Part of a small language model's weights.
Architecture: RMSNorm before each block, rotary positions, tied embeddings.
Training: a variant of Muon for these matrices, 438M tokens.
Each number is 128 + 24 x the weight over the matrix's rms, rounded and kept within 0 to 255. Layers, rows and columns count from 0.

# layer 7 attention query, 192x192, rms 0.0493, rows 137-159,169-191, columns 96-127
[[141 168 166 100 176 121 173 174 100 151 126 131 131  77 135 138 168 108 145 131 118 146 162 114  95 157 108 138 156 111 153 134]
 [101  98 119 152 131 111 134 106  95 140 112 105 116 132 134 141 145 126 146 149 115 129 142 121 158 105 152 127 124 123 140 130]
 [140 172 120  82 100 139 172 160  83 126 127  94 157 116 126 104 168 108  95  93 125 149 129 108 107  94 152 130 134 121 153 166]
 [142  74 157 137 134 148 133 127 129 146 118 128 116 131 144  81 163 118 133 134 166 178 119 107 153 118 121  82 118 151  98 146]
 [138 141 129  93  93 153  96 152 110 112 121 101 132  71 138  85 141 125 127 107  94 110 145  97 110 102 124 143 132 155 102 124]
 [ 86 135 144 163 173 166 135 137 146 162 119 136 118 152  99 118 113 115  97 163 119  99 103 114 127 150 121 174 142  98 134 113]
 [107 122 108  81 135  98 165 157 100 111 164 125  99  81 130 130 125 112 122  93 120 137 135 153 137 143 145 131 165 150 126 123]
 [128 104 144 131 118 131 131 158 156 128  84  88 117 126 112 119 150 140 121 102  37 101  66 137 134 138 179  87 124 145  97 123]
 [158 103 147 157 141 144 110 148  95 145 129 146 140  97 135  91 130 136 132 152 122 120 140 122 163  97 126 138 126 149 128 134]
 [112 126 125 124 105 120 160 140  77 129  98 120 146 126 101 126 180 116 142 137  77  88  88 125 153 168 123 124 147 100 153 139]
 [149 136 104 152 118 142 147 141 154 130 117 153 171 147 107 151 124 147 114 155 152 120 121  99 130 146 117 143 160 120 130 121]
 [147 162 136 148 150  91 135 145 150 116 132 114 128 126 122 136 119 162 101 119  87 100 149 159 162 136 129  97 145 119 137  98]
 [149 115 118 134 169 137 105 134 138 135 135 132 123 131  94  79 114  98  91  74 127 164 104 102  92 133 143 119 166 146 144 152]
 [140 153 125  77  93 127 155 128 104 100 138 160 167 151 136 166 136 132  72  84 141 158 124 167 108 125 130 175 143 131 127 112]
 [103  67 143 142 146 116  82  65 156 128 143 132 107 150  99  90 136 123 105 141 159 117 157 179  99 131 117 142  99 151 132 123]
 [124 139 133 170 148 153 131 196 156  60 180 173 108 144 117 135 143 117  80 109  80 123 128 140  90 170 127  94 157 161 121  89]
 [ 67 118 131 125 114 100 168 161 144  78 152 126 117 187 102 165  58 125 105 117 136 101 107  84  95 102 155 131 168 161 154 121]
 [ 97 144 152 144 148  93 102 125 136 151 158  93 133 118 126 148 173 103  89  99  94 110 106 147 128 175 123 144 125  99 124  99]
 [107 112 158 146 105 109 116 138 156 141  95  90  96 129 113 102 109 146 132 149 128 190 118 109  75 120 172 115 145 122 140 118]
 [115 136 109 143 143 174 105 170 134 175 115 159 143 113 145 116 136  96 125 147  85 135  97 146 113 116 179 134 143 156 120  99]
 [ 89 203  91 138 104 169 144 148 158 123 131  85 127 113 152 126 163 127  98 135 109 158 149  88 122 131  79 174 131 149 130 132]
 [125 101 133 140  93 136 110 137 102 117 125 118 155 110 152 102 153 164 119  83 131 149 122 125 119 143 102 124 116 107 168  85]
 [126 173  88 145 110 113 129  70 149 141 157 132 124 157 183 164 139 117 130 118  92 153 105 115 124 159 132 141  96 151 135 115]
 [134 143 148 116 170 113 157 129  97 141 128 120 134 123 142 165 164 143 136 155 128 148 123  70 137 115 141 132 157 163 154 109]
 [110 102 102 116 111 134 143 148 131 121  94 121  53 130 139 120 169 134 159 136 112 140  93 114 111 130 165 122 113 149 166 130]
 [ 94 121  98 139  78 147 122 136 105 157 163 133 139 132  90 132 100  98 146 101 129 124 141 144  95 110 134 165  91  91 124  93]
 [175 143 139 145 129 139 143 100 122 157 102  82 130 118 139 108 117 138 112  99 113 126  91 114 174 141 130  90  92 162  92 146]
 [161 130 152 105 107 115 140 156 111 122 118 101 167  98 136  95 153 133 128 147 131 117 131 127 100 128 122 135 122 154 170  90]
 [138 131 121 128 121 113 164 132 132 117 132 139 103 110 148 138 122 117 101 142  77 105 133  92  97 148 133 122 131  99 122 130]
 [119  99 121 140 135 147 178 118 135 150 110 117  99 130 142 120 117 155 140 125  92  98 100 146 139 151 113 165 129 139 126 132]
 [137 122 157 119 119 135  92 113 145 163 132  84 121 117  97 140 131  95 137 125 150 168 138 127 104 147 134  90 141 169  70 142]
 [171 114 162 116 125 131 143 127 167 140 135 163 155 122 158 137 146 122 151 124 153  78 153  88 134 131 119 132 131 128 131 125]
 [149 158 138 131 101 130 166 102 109 104 121 108 137 129 120 107 135 119 113 146  66 136 132 155 119 117  91  91 132 111 119 113]
 [ 98 110 151 160 146 108 179 127 127 121 118 150 132 127 132 151 101 116 128 179 141  77 124 114 148 174 138 113 155 173 128 119]
 [151  92 105  93 135 153 140 167 125 115 124 156 105 115  65 156 142 123  90 122  88 147 153 139 128 124 118 125 146 152 146 106]
 [158 137 144 132 129  96 121  72 145 173 164 101  77 154 125 125 118 137 142 114 155 144 163 151 162  92 168 153 119  96 133 149]
 [130  94  99 140 134  90 139 102 115 135 144 153 116 102 115 157 121 102 110 142 147 129 113 155 135 169 124 132 137  80 108 137]
 [144 112 176 122 121 198 106 105 180 153 152  94 114 129 133 134 157 136 142  83 163 111 139 123 131 128 114  91 115 165  99 133]
 [ 79 153 149 159  68 132 139 125 163 108 120 154 163 106 131 150 121  81 113 119 107  91 118 133 178 166 133 152 115 127 171 117]
 [120 151 124 123 156 164 136  85 125 137 171 146 118 157 135 131  87  86 151 128 153  91  92  90  99 152 167 115 123 138 177 121]
 [147 106 163 146 127 166 115 114 100 118 104 136  74 155  73 179 110 117 117 168 107 137 147 127 161 118 152 135 142 146 146 111]
 [109 133 124 133  89 125 134 158 168 106 128 183 155  82 141 106 150 108  88 113 143  91 114  91 138  98 181 125 147 132 135 170]
 [119  87  97  96 132 141 146 113 143 130 106 149 121  98 122 120 123 111 111 125 141 140 124 193 142 195 131 109 143 125 147 122]
 [137 155 145 137 149  93 143 133 118 129 115 155 123 134 143 124 133  95 120  97  97 103 110 143 121 132 131 125 165 145 104  91]
 [114 126 116 128 115 141 120 126 135 120 118 143 147 140 158 139 151 130  95 143 121 168  62 135  87 141 108  74 135 118 159 129]
 [136 105 129  80 116 139 102  96  71 165 101 109 128 139 144 132 132 118 141  98 174  89 111 144 145  59 119 124 135 113 154 130]]
# layer 7 attention key, 96x192, rms 0.0489, rows 73-95, columns 96-127
[[134 134 141  86  98 143 118  96 122  96 132 125 135 118 152 139 140 119 150 121 133 150 175 115 107 179 129 128 154 136 120 129]
 [103  93 124 179 123 149 163 120 141 118 158 166 143 150 133 172 137 140  72 134 155 116 119 147 103 135 150 179 155 111 116 143]
 [117 116 105 134 139 153 138 143 135  88 185 114 101 137 128 154 123 160 116 163  89 139  98 115  94 128 100 176 165 128 153 155]
 [ 92  99 119 110 147 138 129 162 138 129 140 116 134 182 124 156 121 100 108 133 117 167 161 110 115 104 170 113 158 102  84 128]
 [147 121  99 120  97 131 129 113 129  99 106 118 126 153 118 113 121 137 113 107 128 172  96 166 127 149 128 141 127 102  93 178]
 [101 156 111 131 181 173 110 140 135 161 119 131 171 160 155 137  97 131 134 107 113 154 130 134 103 142 138 163 147 123 168  87]
 [150 132 150 156 163  79  97  69 130 138 115 126 153 101 110 108 146 161 138  98 179 134 133 135 130 108 121 121 114 118 121  90]
 [116 151 128 118 144 171  79 149  94 132 127 140 135 123 128 119  98 172 136 126  94 129 124 105 123 136  82 139 107 141 125  93]
 [148 137 104 141 117 116 137 184 100 103 134 161 141 123 105  98 144 124 137  66 109 128 150  99 107 121 172 138 171 131 107 145]
 [152 110 120 109 147 130 157 140 124 126 132 141  84 118 135  72 101 116 105 135 146 121 131 141 121 100 150 132 133 136 148 143]
 [172 148  81 113 127 127 124 141 127 125 135  86 161 171  95  98  96 106 123 119 108 139 100 152 115 152 102 153 130 134 166 182]
 [145 170  87 159 126 147 133 171 113 141  84  97 127 109 103 142 112 133 128 151 154 141 200 108 119 107 168 117  99 118 130 120]
 [172 109 163 148 129 171 107 145 143 128 109 108 160 120 177 150 115 163 127 108 136 145 104 117 134 132  53 181 122  98 136 131]
 [111 138 105  92 143  82 103 152 133 158 117  97 147 120 115 129 109 141  78  93 135  87 146 138 120 152 167 125 149 134 108 143]
 [183  76  75  99 173  92 129 148 131 119  85 163 123 108 121  93 146 133 144 152 107 120 105 152 157 155 158 136 112 148 100 138]
 [135 114 118 160 139  98  75 150 118 142 143 131 169 156 129 108 148 136 106  93  99 148 142 122  95 126 124 142 117 111  77 141]
 [ 87  97 166 126 120 108 157 149 146 132 113 132 154 122 120  47  63  95 119 140 127  95 173 190 140  88  79 111 135 125 158 111]
 [110 115 124 154 111 104 114 146 130 156 166 142 128 120  80 153 160 161 146 164 103 108 143 157 111 164 162 147 118 121  95  90]
 [152 143  94 152 128 134 130 150 150 171 111 130 101 111 143  91 151 109 154 116 111 133 143 183  74 112 107 126 144 104 149 111]
 [ 87 139 113 134 125 141 126 121 142 136 129 124 127 177 126 140 134  88 152 120 188 120 155  88 129 149 192 171 145 137  93 167]
 [ 82 140 135 143 151  94 149 111 104 137  95 103 146 123 138 117 178 109 140 129 129 130  97 106 143  99 108 135 126 134 164 165]
 [151 158 109 133 157 110 137  97 127 113 150 106 155 115 119 133  88 158 141 154 132 104 155  90 108 149 179 117 134 118 167 123]
 [100 154 110 133 115 145 117 121 107 126 157 140 145 123 129  91 175 137 122 124 128 147 115 128 106 154 138 171 123 131 131 168]]
# layer 7 attention value, 96x192, rms 0.0498, rows 64-95, columns 96-127
[[150 162 103 169 157 151 175 153 125 162  91 123 122 147 127 124 126 135 148 124 107  90 138 120 165 121 102 172 110 134 139 123]
 [110  96 139  67 103 143 129 100  89 118 129 166 142 157 139  77 153 168 176 103 143 152 141 134 163 148 152 113 161 133 126 112]
 [147 121  73 117 129 145 154 120  86 162 164 126 156 110 112 149 127 124 116 132 156 126 172 117 125 105  84 126 144 112 118 125]
 [ 84 132 109 137 152 103 136 107  99 126 127  66 150  62 113 137 125 144 139 117 108 159 138 175 144 170 137  97 162  97 135 127]
 [138 141 134 120 106 123  86 129  93 137 129 155 144 108 115 122 144  95 148 144 133 154 130  97 130  98 147 112 125 118 194 109]
 [134 132 177 121 147 160 125  98 148  72 151 124 139 128 141  86 140 103 134 133 102  92 112 118 126  84 113 102 134 131 138  97]
 [107 166 139  88  98 120 149 139 154 127 126 149 138 126 108 140 106 147 116 101 101 146 118 120 127 132 171 135 144 171 117 116]
 [138 101 161 140 130 131 131 142 128 143  85 138 167 155 152 154 159 157 158 166 136 176 141 126  85 137 111 158 156 121 105 139]
 [ 41 184  86 123 100 161 114 117 159 117 120 124 145 126 132 112 106 108  83  94 117 122 101 123 156 151 114 105 145 136 152 106]
 [116 162 161 133 142  82 153 132 116 129 127 142 120 156 116  93 124 112 127 139  93 133 116 127  89 138 118 166 164 117 156 139]
 [190 134 164 119 136 121  88 117 155 135 125 125 173 149  98 103 124  81 114 100 108 114 118 101 151 121 122 153 136 133 112  98]
 [162 161 140 133 119 144 148 111  84  84 136 113 150 107 167 101  97 120 125  72 145 121 101 161 166  78 119 155 119 148 104 149]
 [ 65  82 138 112  92 147 135  76 102 157 116 134 114 136 132 137  75 157 151 118 159  93 153  83 132 153 128 102 112 121  92 128]
 [149  81 149  70 141 131 152 167  86 137 107 113 129 118  80 153  97 165 138 126  91 179 114 135 120 100 162 126 106 151 123 144]
 [162 158 159  70  91 123 118 110 143 111  97 107 157 192 156 101 138 191  79 114 148 147 117 129 169 167 153 157 146 121 134 113]
 [143 157 109 113 101 106 109 117 146 143 138 160 130 113 124 159 134 123 108 130 147 137  81 121  71 119 137 137 116 115 133 120]
 [127 140 132 163 103 145 128 139 133 135 133  87 134 123 169 123 144 111 135 185 133 147  81 102 140  88 139 151 111  78 161  99]
 [144  93 150 106 144  99 148 106 117 127 155 111 107  95  99  96 129 108 148 126 165  92 122 125 114 155 108 132 119 106 125 146]
 [107 139 149 119 114 136 124  82 110 144 175  92 155 102 119 133 101 128 131 136 141  87 111 118 108 142 159 153 144 151 114 111]
 [ 98 115  86 118 143 136 139 129 167 123 104 122 129 109 114 112 110 133 133 140 132 150 141 147 111 111 100 148 128 128 106  97]
 [114 140 126 131 169 156  85 150 129 138 148 125 114 174 166 112 105 104  67 123 154 118 133 158 150 129 124 144 132 163 121 147]
 [114 150 123 148 168 162 145 164 163 133 110 118 171 153 137 131 141 145 127  93 117 144 110 140 125 101 151 100 157 128 124 163]
 [113 123 143 138 131  88 146 124 180 152 152 134 125  94 165 107 129 124 114 151 135 108 162 161 174 159  63 131  86 138 166  96]
 [108 145 103 151 130 141 137 140 103 126 145 141 122 127  95 124 114 138 139 105 129 137  78 130 140  89 144 102 137 172 171 135]
 [126 118 122 151 131 140 154 154 120 140  85 118 160 165 104 144 153 162 131 130 138 152 127 161 127 143 123 129 149 152 133 157]
 [130 128 135 124 137 166 141 111 142 133 123 145 149 112 125  46 145 165 163 133 154 110 117 172  85 129 106 161 129  92  97 153]
 [128 123 146 148 140 106 173 138 157 141 109 143 146 194 154 124 111  96 124 108 132 123 133 116 150 135 170 148 117 132 162 126]
 [ 91 118 142 132 114 128 125  90 140 117 130 137 156  74 190 148 101 145 142 150 145  92 147 154 179 117 143 118 127 132 127 122]
 [145 140  75 118 109 102 102 156 123 121 142 168 110 145 156 150 103  86 118 163 142 108 148 107 149 137 106 138 151 134 117 115]
 [120 161 150 137 116 134 112 128 142 150 129 137 117 115  95 136 171 144 152 154 145 156 138 140 162 181  97 119 105  99 128 102]
 [176 121 170 129 121 165 121 131 100 133 108 191 128 144 134 125 146 137 108 144 123 134  85 143  92 153 122 153 134  87 101 130]
 [114 114 139  99 147 139 102 116 157 189  87 121 116 115 126 138 127 121 129 126 147 160 122 124  87 163 193 179 129  95 117 106]]
# layer 7 attention output (transposed), 192x192, rms 0.0612, rows 128-191, columns 96-127
[[185 160 161 165 134 171 127 145  93 165 147 117 136 130 160 134 139 130 126 112 145 174 107 153 108 136 133 202 116 100 126 140]
 [ 93 102  95 118 119 120 100 131 122 127 137 134  78 149  80 150 102  98 131 122 143 143 135 137 145 157 115 104 150 102 134 130]
 [140 149 131 126 111 158 131 142 101  84 172 129 158 143 182 152 111 138 149 137 182 181 113 135  98 101 100 104 153 133 148 154]
 [ 80  91 148 127 141 143 108 130 176 119 132 130  90 122 109 133 107 178 133 129 112 111 121 127 164  80 147 133 176 161 140 116]
 [128  86 122  93 135 135 145 106 157 155 170 109 148 118 128  94 130 115 139 142 102 128 154 135  85 139 123 159 181 114 122 144]
 [ 82 146 127 133 127 102 166 144 167  85 132 101 111  92 182 157 114 122  95 101 127 173 106 131 112 138 158 191 158 119 135 111]
 [113 141 135 149 124 128  95 133 171 123 147 139  50 103 137 140 154  91  92 136  76  87 165 119 134 128 138 112  98  96 124 121]
 [ 88 149 102 115 131  97  96 137 120 116 134 178 150 107  96 106 146 129 146 155 118 126 124 148 152 124 122 160 112 143  99 113]
 [142  93 121 143 160 120 140 156 189 190  97 175 123 142 175 130 155 132 134  85  87 127 174 103 111 139 137 160 140 151 135  86]
 [115 103 122 181 113 121 155 151 170 128 163 112 149 141 121 138 164 138 175 137 155 113 123 134 139 124 112 101 147 110 138 134]
 [139 130 118 136 130 164  81 115 134 145 156 113 125 111 178 149  53 154 127 169 148 149 131  96 100  98 170 144 158 143 131 115]
 [107  97 109 115 156 115 131  99 128 136 117 114 101 127 152 145 122 138 123 134 157 113 112 163 156 145 146 117 134 116  99 119]
 [119 150 146 162 141  92 132 140 117  86 145 108  93 111 131  99 132 139 109 120 145 142 134 158 120 114 125 149  89  97 103 117]
 [105 104 150 130 154 156  99  98 128 143 148 151 113 140 131 137 174  58 126 136 117  81 113 134 152 120 193 112 162 157 166 136]
 [121  95 129  87  98 140 138 127 123 101  41 143  89  91 134 139 144 103 125 109 119  53 144 197 119 132 134  61 138 123 127 137]
 [ 96 147 143 130 112 109  98 141  95 105 131 110 124 134 131  95 131  91  94 177 140 121 138 118 133 138 188 185 122 111 187 133]
 [156  94 157 104 159 111 160 118  85 133 132 164 123 173 133 125 131 130 115 162 137 131 179 117 167 191 158 177  68 125 128 174]
 [ 82 127 150 123  92  92 118 131 113 162 149 149 114 124 146 171 112 121 113 187 106 106 175 140 149 113  99 152 142 168 126 154]
 [128 146 162 152 112 156 153 145 138 126 138 147 152 186 136 150 141 109 136 165 128 142 128  98 114 132 131 139 127 133 151 135]
 [104 121 107 125 149 147 118 134 114 139 152 202 160 119 106 109 113 172 141 161 134 104 130 155 152  82 149 110 101  99  89 111]
 [157 122 137  62 168 158 121 100 138 142 100 149 171 165 149 173 126 148 135  89 137 182  91  98  55 101 138 109 143 122 133 130]
 [124 134 161 113 117 123 116  93 141 142 109 158 106 108 131  87 123  85 168 153 188  89 143 143 116 111 133 132  51 110 116 126]
 [103 132 115 135 118 132 132 211 118 139 116 110 115 126 141 141 107 127 131 163 128 135 167 131  98 135 134 118 138 137 125  92]
 [123 154 165 107 130 110 130 188 155 141 163 145 155 117 157 123 115  74  99 112 179 136 131 120 107 148 137 176 168 112  73 159]
 [127 155 192 119 127 101 156 148 124 111 145 112  98 115 128 105 133 150 118 130 110 129 185 115 121 160  89 189 149 142 107 130]
 [ 81 134  77  82  76 105 115 107 103 123 136 148 128 113  87 127 151 143 110  85 199 104 141 103 142 154 146 110 168  85 151 118]
 [161 129 168 121  91 142 154 144  80 152 136 156 142 146 180  95 129 149 121 164 153 148 153  79  63 186 111 183  94 169 128 144]
 [112 192 168 144 142  87 149 165 159 107  83 100 118 124 142 130  49 135 124 156 123 164 111 141 134 138 119 183 139 130 190 111]
 [121 148 109 124 137 144 128 150 134 153 127  87  86 121 129 165 117 130 127 114 133 143 128 105  94  99 136 167 169  90 159 119]
 [148 128 106 113 156 168 153 155 180 120 182 124 100 145 164 141 133 122 126 119 110  98 127 115  98 124 124 117 150 123 141 120]
 [147 171 137 108 100 143  86 156  90 196 118 108 122 125 135 117 131 113  88 145 158 121 117  78  89 144 128 174 167 114 141 154]
 [113 100 112 136  87 162 104 103 117  69 101 134 120 107  49 116  96 188 137 142 136  87 132  71 114 135 136 135 148 110  91 137]
 [142 147 129 119 133 135 115 136 125  92  79 161 109  89 131 154 128 109 117 128  93 147 157 122 148 101  91 119 101 122 145 136]
 [127 109 143 120 135 127 155 127 122 133 111 125 135  94 105  87 163 129 121 108  89 124 127 122 147 104 144 135  97 141 107 113]
 [135 127 136 141 129 125 123 102 150 113 136 106 125 139 117 161  76 144 163 116 161 151 132 138 131 119 133 124 116 106 108 175]
 [169 143  83  92 126 154 167 105 153  77 115 133 120 111 146 188 141 125 138 152 124 138 125 109 133  98 114  87 114 132  77 161]
 [153  71 167  89 148 116 164 150 119 107 150 126 155 131 118 186 124 137 105  97 166 156 147  95 117 118 131 110 154 162 116  85]
 [132  82 102 154 117 171 138 145 137 106 152 128 134 149 105 124 122 128 148 190 138  99 114  81 116 139 117 109 116 137 126 178]
 [ 62 127 140 149  95 157 147 154 152 155 126 128 124 132 126 122 125 176 165 140  88 158 110 115 116 150 129 167 140 132 124 115]
 [ 95 143 124 120 148 131 109 104 138 113 132 145  99 138 137 132 133 138 122 104  99  97 156 159 111 122 136  99  91  96 125 117]
 [140 119 133 122 125 104  99 124 113 119 107  98 143 111 116 141 143 112 102 143 127 129 118 148 121 142 158 130 129 138 105  90]
 [129 148 134 122 130 197 126 103 179 131 109  98 123 122 137 145 163 158  87 144  98 138 116 136 141 145 118 105 157 113 150 112]
 [132 147 158 155 120 122 147 132 102 100 178 149 154 143  84 136 114 106 114  95 116 135  98 137 118 112 129  80  74 180 179 109]
 [156 111 161 137  88 122 145  90 158 106 140 121 136 102 106 124 184 121 132 150 127 159 151 129 104 150 101 130 115 128 113 138]
 [143 150 123  85 131 140 141 147  77  95 117 144  85 139 139 119  94 136 110 109 139  89  97 111  89 104 122 107  97 150 158  99]
 [125 137  87 144 101 115 135 132 143 156 174  85 116 134 127 158 133 149 154 139 104  86 140  92 116 128 106 100 135 135 129 123]
 [138 158 150 135 109 143 153 144  71 123  95 132 115 159 100 151 118 187 130 140 145 118  84 115 152  96  84 113  98  83  94 184]
 [119 101  96 106 176 141 148 135 134 115 124 113 105 106 132 137 124 157 135 128 166 153 121 123 112 134 106 111 112  99 162  89]
 [ 91 172 150  84 132 117 161 191 111 112 141  95 132  69 105 123 118 159 137  76 106 154 113 120  91 120  82 140 131 138 140 142]
 [140  92 130 132 141 137 114 107 123 139  92 128 131 123 135 148 135 159 137 162 145 123 110 133 113 177  87 112 100 136 179 107]
 [139 134 130 139 135 139  82 110 131 155 140  83 103 112  95 155  81 130 140 138 151  83 129 137 108  95 158 156 173 138 113 139]
 [170 100  80 133  83  50 173 157  98 162 125 135 106 104 129 114 151  57  91  95 105 173 113 105 128 157 125 185 141 115 169 117]
 [101 153 156 134 136 140 170 127 113 152 157 129 132 104 161 121 129 109  90 156 136 126 148 129 115  72 112 165 128 147 114  94]
 [157 140 144 133 123  96 120 174 154  83 131  94 148  99 110 121 163 121 110 127 105 164 142 155 121 160  95 122 145 152 152 102]
 [132  77  96 123 162 111 156  97 162 118 110 117 147 149 126 136 139 110 142 117 137 120 152 137 154 133 120 141  73 159 141 153]
 [136 124 125 119 159 114 125 102 141  99 116 148 145 178 116 140 124 128 163 100 147 121 139 121 127 149 137 124 116 102 159 116]
 [ 82 135 132 112 114 123 112 160 115  84 128 159 106 137 127 123  96 170 129 144 160  89 122 159 112 127 120  99 134  93 116 170]
 [113 144 163 102 125 162 116 107 127 108 117 125 125  82 148 142 124 135 112 150 112 109 167 142 127 128 110 118 132 149 109 115]
 [140 102  85 135 104 169 129 138 130 100 118 136 116 161 106 128 143 116 124  99 107 116 147 149 103 102 133  92 123 171 107 138]
 [143 145 142 146 119 155 143  98 168 149 148 143 143 133 143 119 161 121 166 122 139 143 122 136 154 123 107 145 171 145  99 186]
 [128 104 163 165  78 137 132  97 110 120 183 177 140 178 107 144 120 112 120 113 121 128  99 117 113 103 120 160 113 147 100 141]
 [109  97 113 147 102 121 105 141 107 149 122 101 134 102 111  87  83 169 155 118 125 122 153 115 114 128 106 168  96 163 144 116]
 [107 129 159 146 142 160 140 118  90 112 118 163 109 101 119 132 141 123  99 121 135 145  76 143 172 138 116 105 125 123 111 124]
 [127 101 138 180 169 128 145 118 118 189 129 107 151 127 123  89 139 110 144 132 142 103 158 133 138 118 127 119 123 118 113 126]]
# layer 7 MLP gate, 448x192, rms 0.0706, rows 0-11, columns 96-127
[[162  95 154 134 126 103  92 177 138  73 114 146 130 130 149 125 149 105 108 108 104 106 120 156 124 154 129 127 158 105 129 138]
 [115  95 110  91 139 166 111 160 141 131 148 117 134 122 164  92 125 131  85 152 148 115 168 152 112 152  83 169 122 107 166 140]
 [140 136 120 162 143  94 148 120 155 108 115 144 149  88 172 147 120 165 116 106 125 105 131 115 115 155 130 132 112  95  99 114]
 [100 122 137 177 181 123 118 103  86 133 174 138  87 108 138 111  71 113  83  95 159 123 109 124 114 134 113 123 149 134 126 167]
 [132 126 142 127 155 115 134 153 125 134  94  76 124 100 139 135 111 113 105 114  96 148 116 173  90 123 106 154 119  89 143 118]
 [150 113 151 134 159 135 177 113 136 126 153 102 169  97 178 133 135 167  88 112 126 159 156 146  83 101 149 143 106 129  87 135]
 [127 133 106 104 128 140 147 157  75 124 117 115  90  95 127 160 139 138 113  86 132 166 124 195 142 145 106 141 143  94  92  91]
 [101 131 100 124 108 132 133  87 174 138 125 137 125 119 124 129 109 126  91  86 122 128 165  89  99 141 167 160  91 121 139 139]
 [138 106 110 139 131 159 152  93 167 144 129 149 151 146 132 130 100 107 126 113 121 140 137 147 156 130 137 119 133  88 114 135]
 [ 56 130 173 112 145 178 127 136 157 144 125  68 172  81 140 126 128 139 133 130 160 156 129 118 150 124  97 195  82 139  93 168]
 [ 93 125 131 103 144 167 115 154 131 138 135 119 110 105 164 126 178 104 138 152 115 137 108 192  56 152 141 110 125 129 122 159]
 [101 134 123 129 100 148 127 102 124 113 157 151 128 171 121 134 106 124  98 137 154  73 134 128 130 106 156 124  71 126  88 160]]
# layer 7 MLP up, 448x192, rms 0.0707, rows 0-11, columns 96-127
[[ 82 128  99 141 103 113  87 126 141 148 120 146 162  85 114 160 146 106 163 152 120 141 166 128 140 139  99 115 112 134 127  79]
 [111 144 120 116  90 115 120 122 151 120 122 103 103  89 105 134 110 112 116 106 170 100 110 144 157 165  55 121  76 150 172 184]
 [115 170 104 130 164 137 131 133 111 156  98 123 165  83 122 138 159 130 135 152 135  45 130 128  85 102 137 131 169 152 104 151]
 [137 152 143 127 132 137  80 147 128 187 130 113 162 123 110  58 131 126 108 106 139 134 107 158 128 123 117 146 104 111 111 132]
 [136 142 108 131 134 148 129 136 114 127  99 136 128 115 132 124 126 155 141 119 140 132  98 158 118 155 161 146 169 105 117 176]
 [135 115 124  97 134 139 138 122 120 116 120 123  88 131 117 123 128 128  93 111 145 124 147 126 135 163  72  97 129 162 171 102]
 [117 143 108 121 146 135 156 121 169 147 141 102 150  64 207 108 112 143 123 112 113 149 126 184 116 133 158 145 147 158 114 114]
 [177 151 126  90  88 116 143 133 130 144 117 111 135 129  79 136 147 120 138 154 130 121 126  67 150  82 112 126 136 137 164 172]
 [152 149 134 111 163 135 166 112 137 123 131 161  67 141 122 141 137 117  90  98 136 118 147 131 109 145 125 146 106 143 106  96]
 [106 125 100 155 131 114 107 116 120 120 134 141 127  93 140 133 102 136 125 104 128  95 129 130 144 121 150 151  98 139 146 184]
 [134 200 143 137 114 129 109 152 131 110 116 131 105  99 130  69 136 139 107 109 169 126 104 109 150 175 156  98 157 134 135  87]
 [141 140 126 158 147 146 108 104 161 154 170  87 151  81 143  78 113 116 126 150 140  91 149 104  88 142 144 102 143  88  97  94]]
# layer 7 MLP down (transposed), 448x192, rms 0.0707, rows 0-10, columns 96-127
[[123  98 154 131 141 108  59 138 128 159 111 167 144 127 106 123 170  94  71 132  93 108 150 143 112 164 128 126 102 118 114 143]
 [147 100 112 134 129 138 117 138  91 131 142 129 158 110 114  85 142 138 191 111  55 151  94  69 174 156  76 134 137 105 150 136]
 [127 103 133 138  83 135 109 130 143 142 190 123  80 103 137 152 111 127 140 114 110 170 160 149 108 124 117 116 100 114 118 130]
 [121 116 124 127 154 139 136 130 129 168 106 142 149 126 166 131 140 114 123 168 147 143 129 160 148 114 136 187 143 116 166 101]
 [143 126 114 128 128 131  84 101 143 131 119 130 127 115 166 152 152  70  97 163 131 117 158 150 107 111 111 120 119 146 171  95]
 [111 111 119 141 133 115 114  83 105 124 122 157 138 163 155 111 121 130 130 146 144 157 156 130 157 102 155 102 115 128  99 159]
 [124 134 162  91 122 110 148 110 145 118 112  81 135 140 130 117 121 159 156 162 116  87 146 130 143  58 139 141 142 140 134 129]
 [125 156 122 119 127 143 111 105 144 137  91 169  98 119  55 179 124 145  84 174 157 107  84 130 110 116 119 114 143 114  91 107]
 [107 132 147 157 167 162 172  67 119 148 141 125 138 161 149 130 112 141  82 159 108 143 104 102 108 164 158 151 139 145 151 105]
 [121 159 136 103 138 130 120 153 140 103 123 117 127 130 179 122 120 102 137 107 150 145 101 126 138 117 110 149  91 139 138 121]
 [103 171 131 137 135 175 170 147 123 111 109 108 149 155 136  69 172 159 153 133 111 111 117 118  88 166 130 124 137 120 112 118]]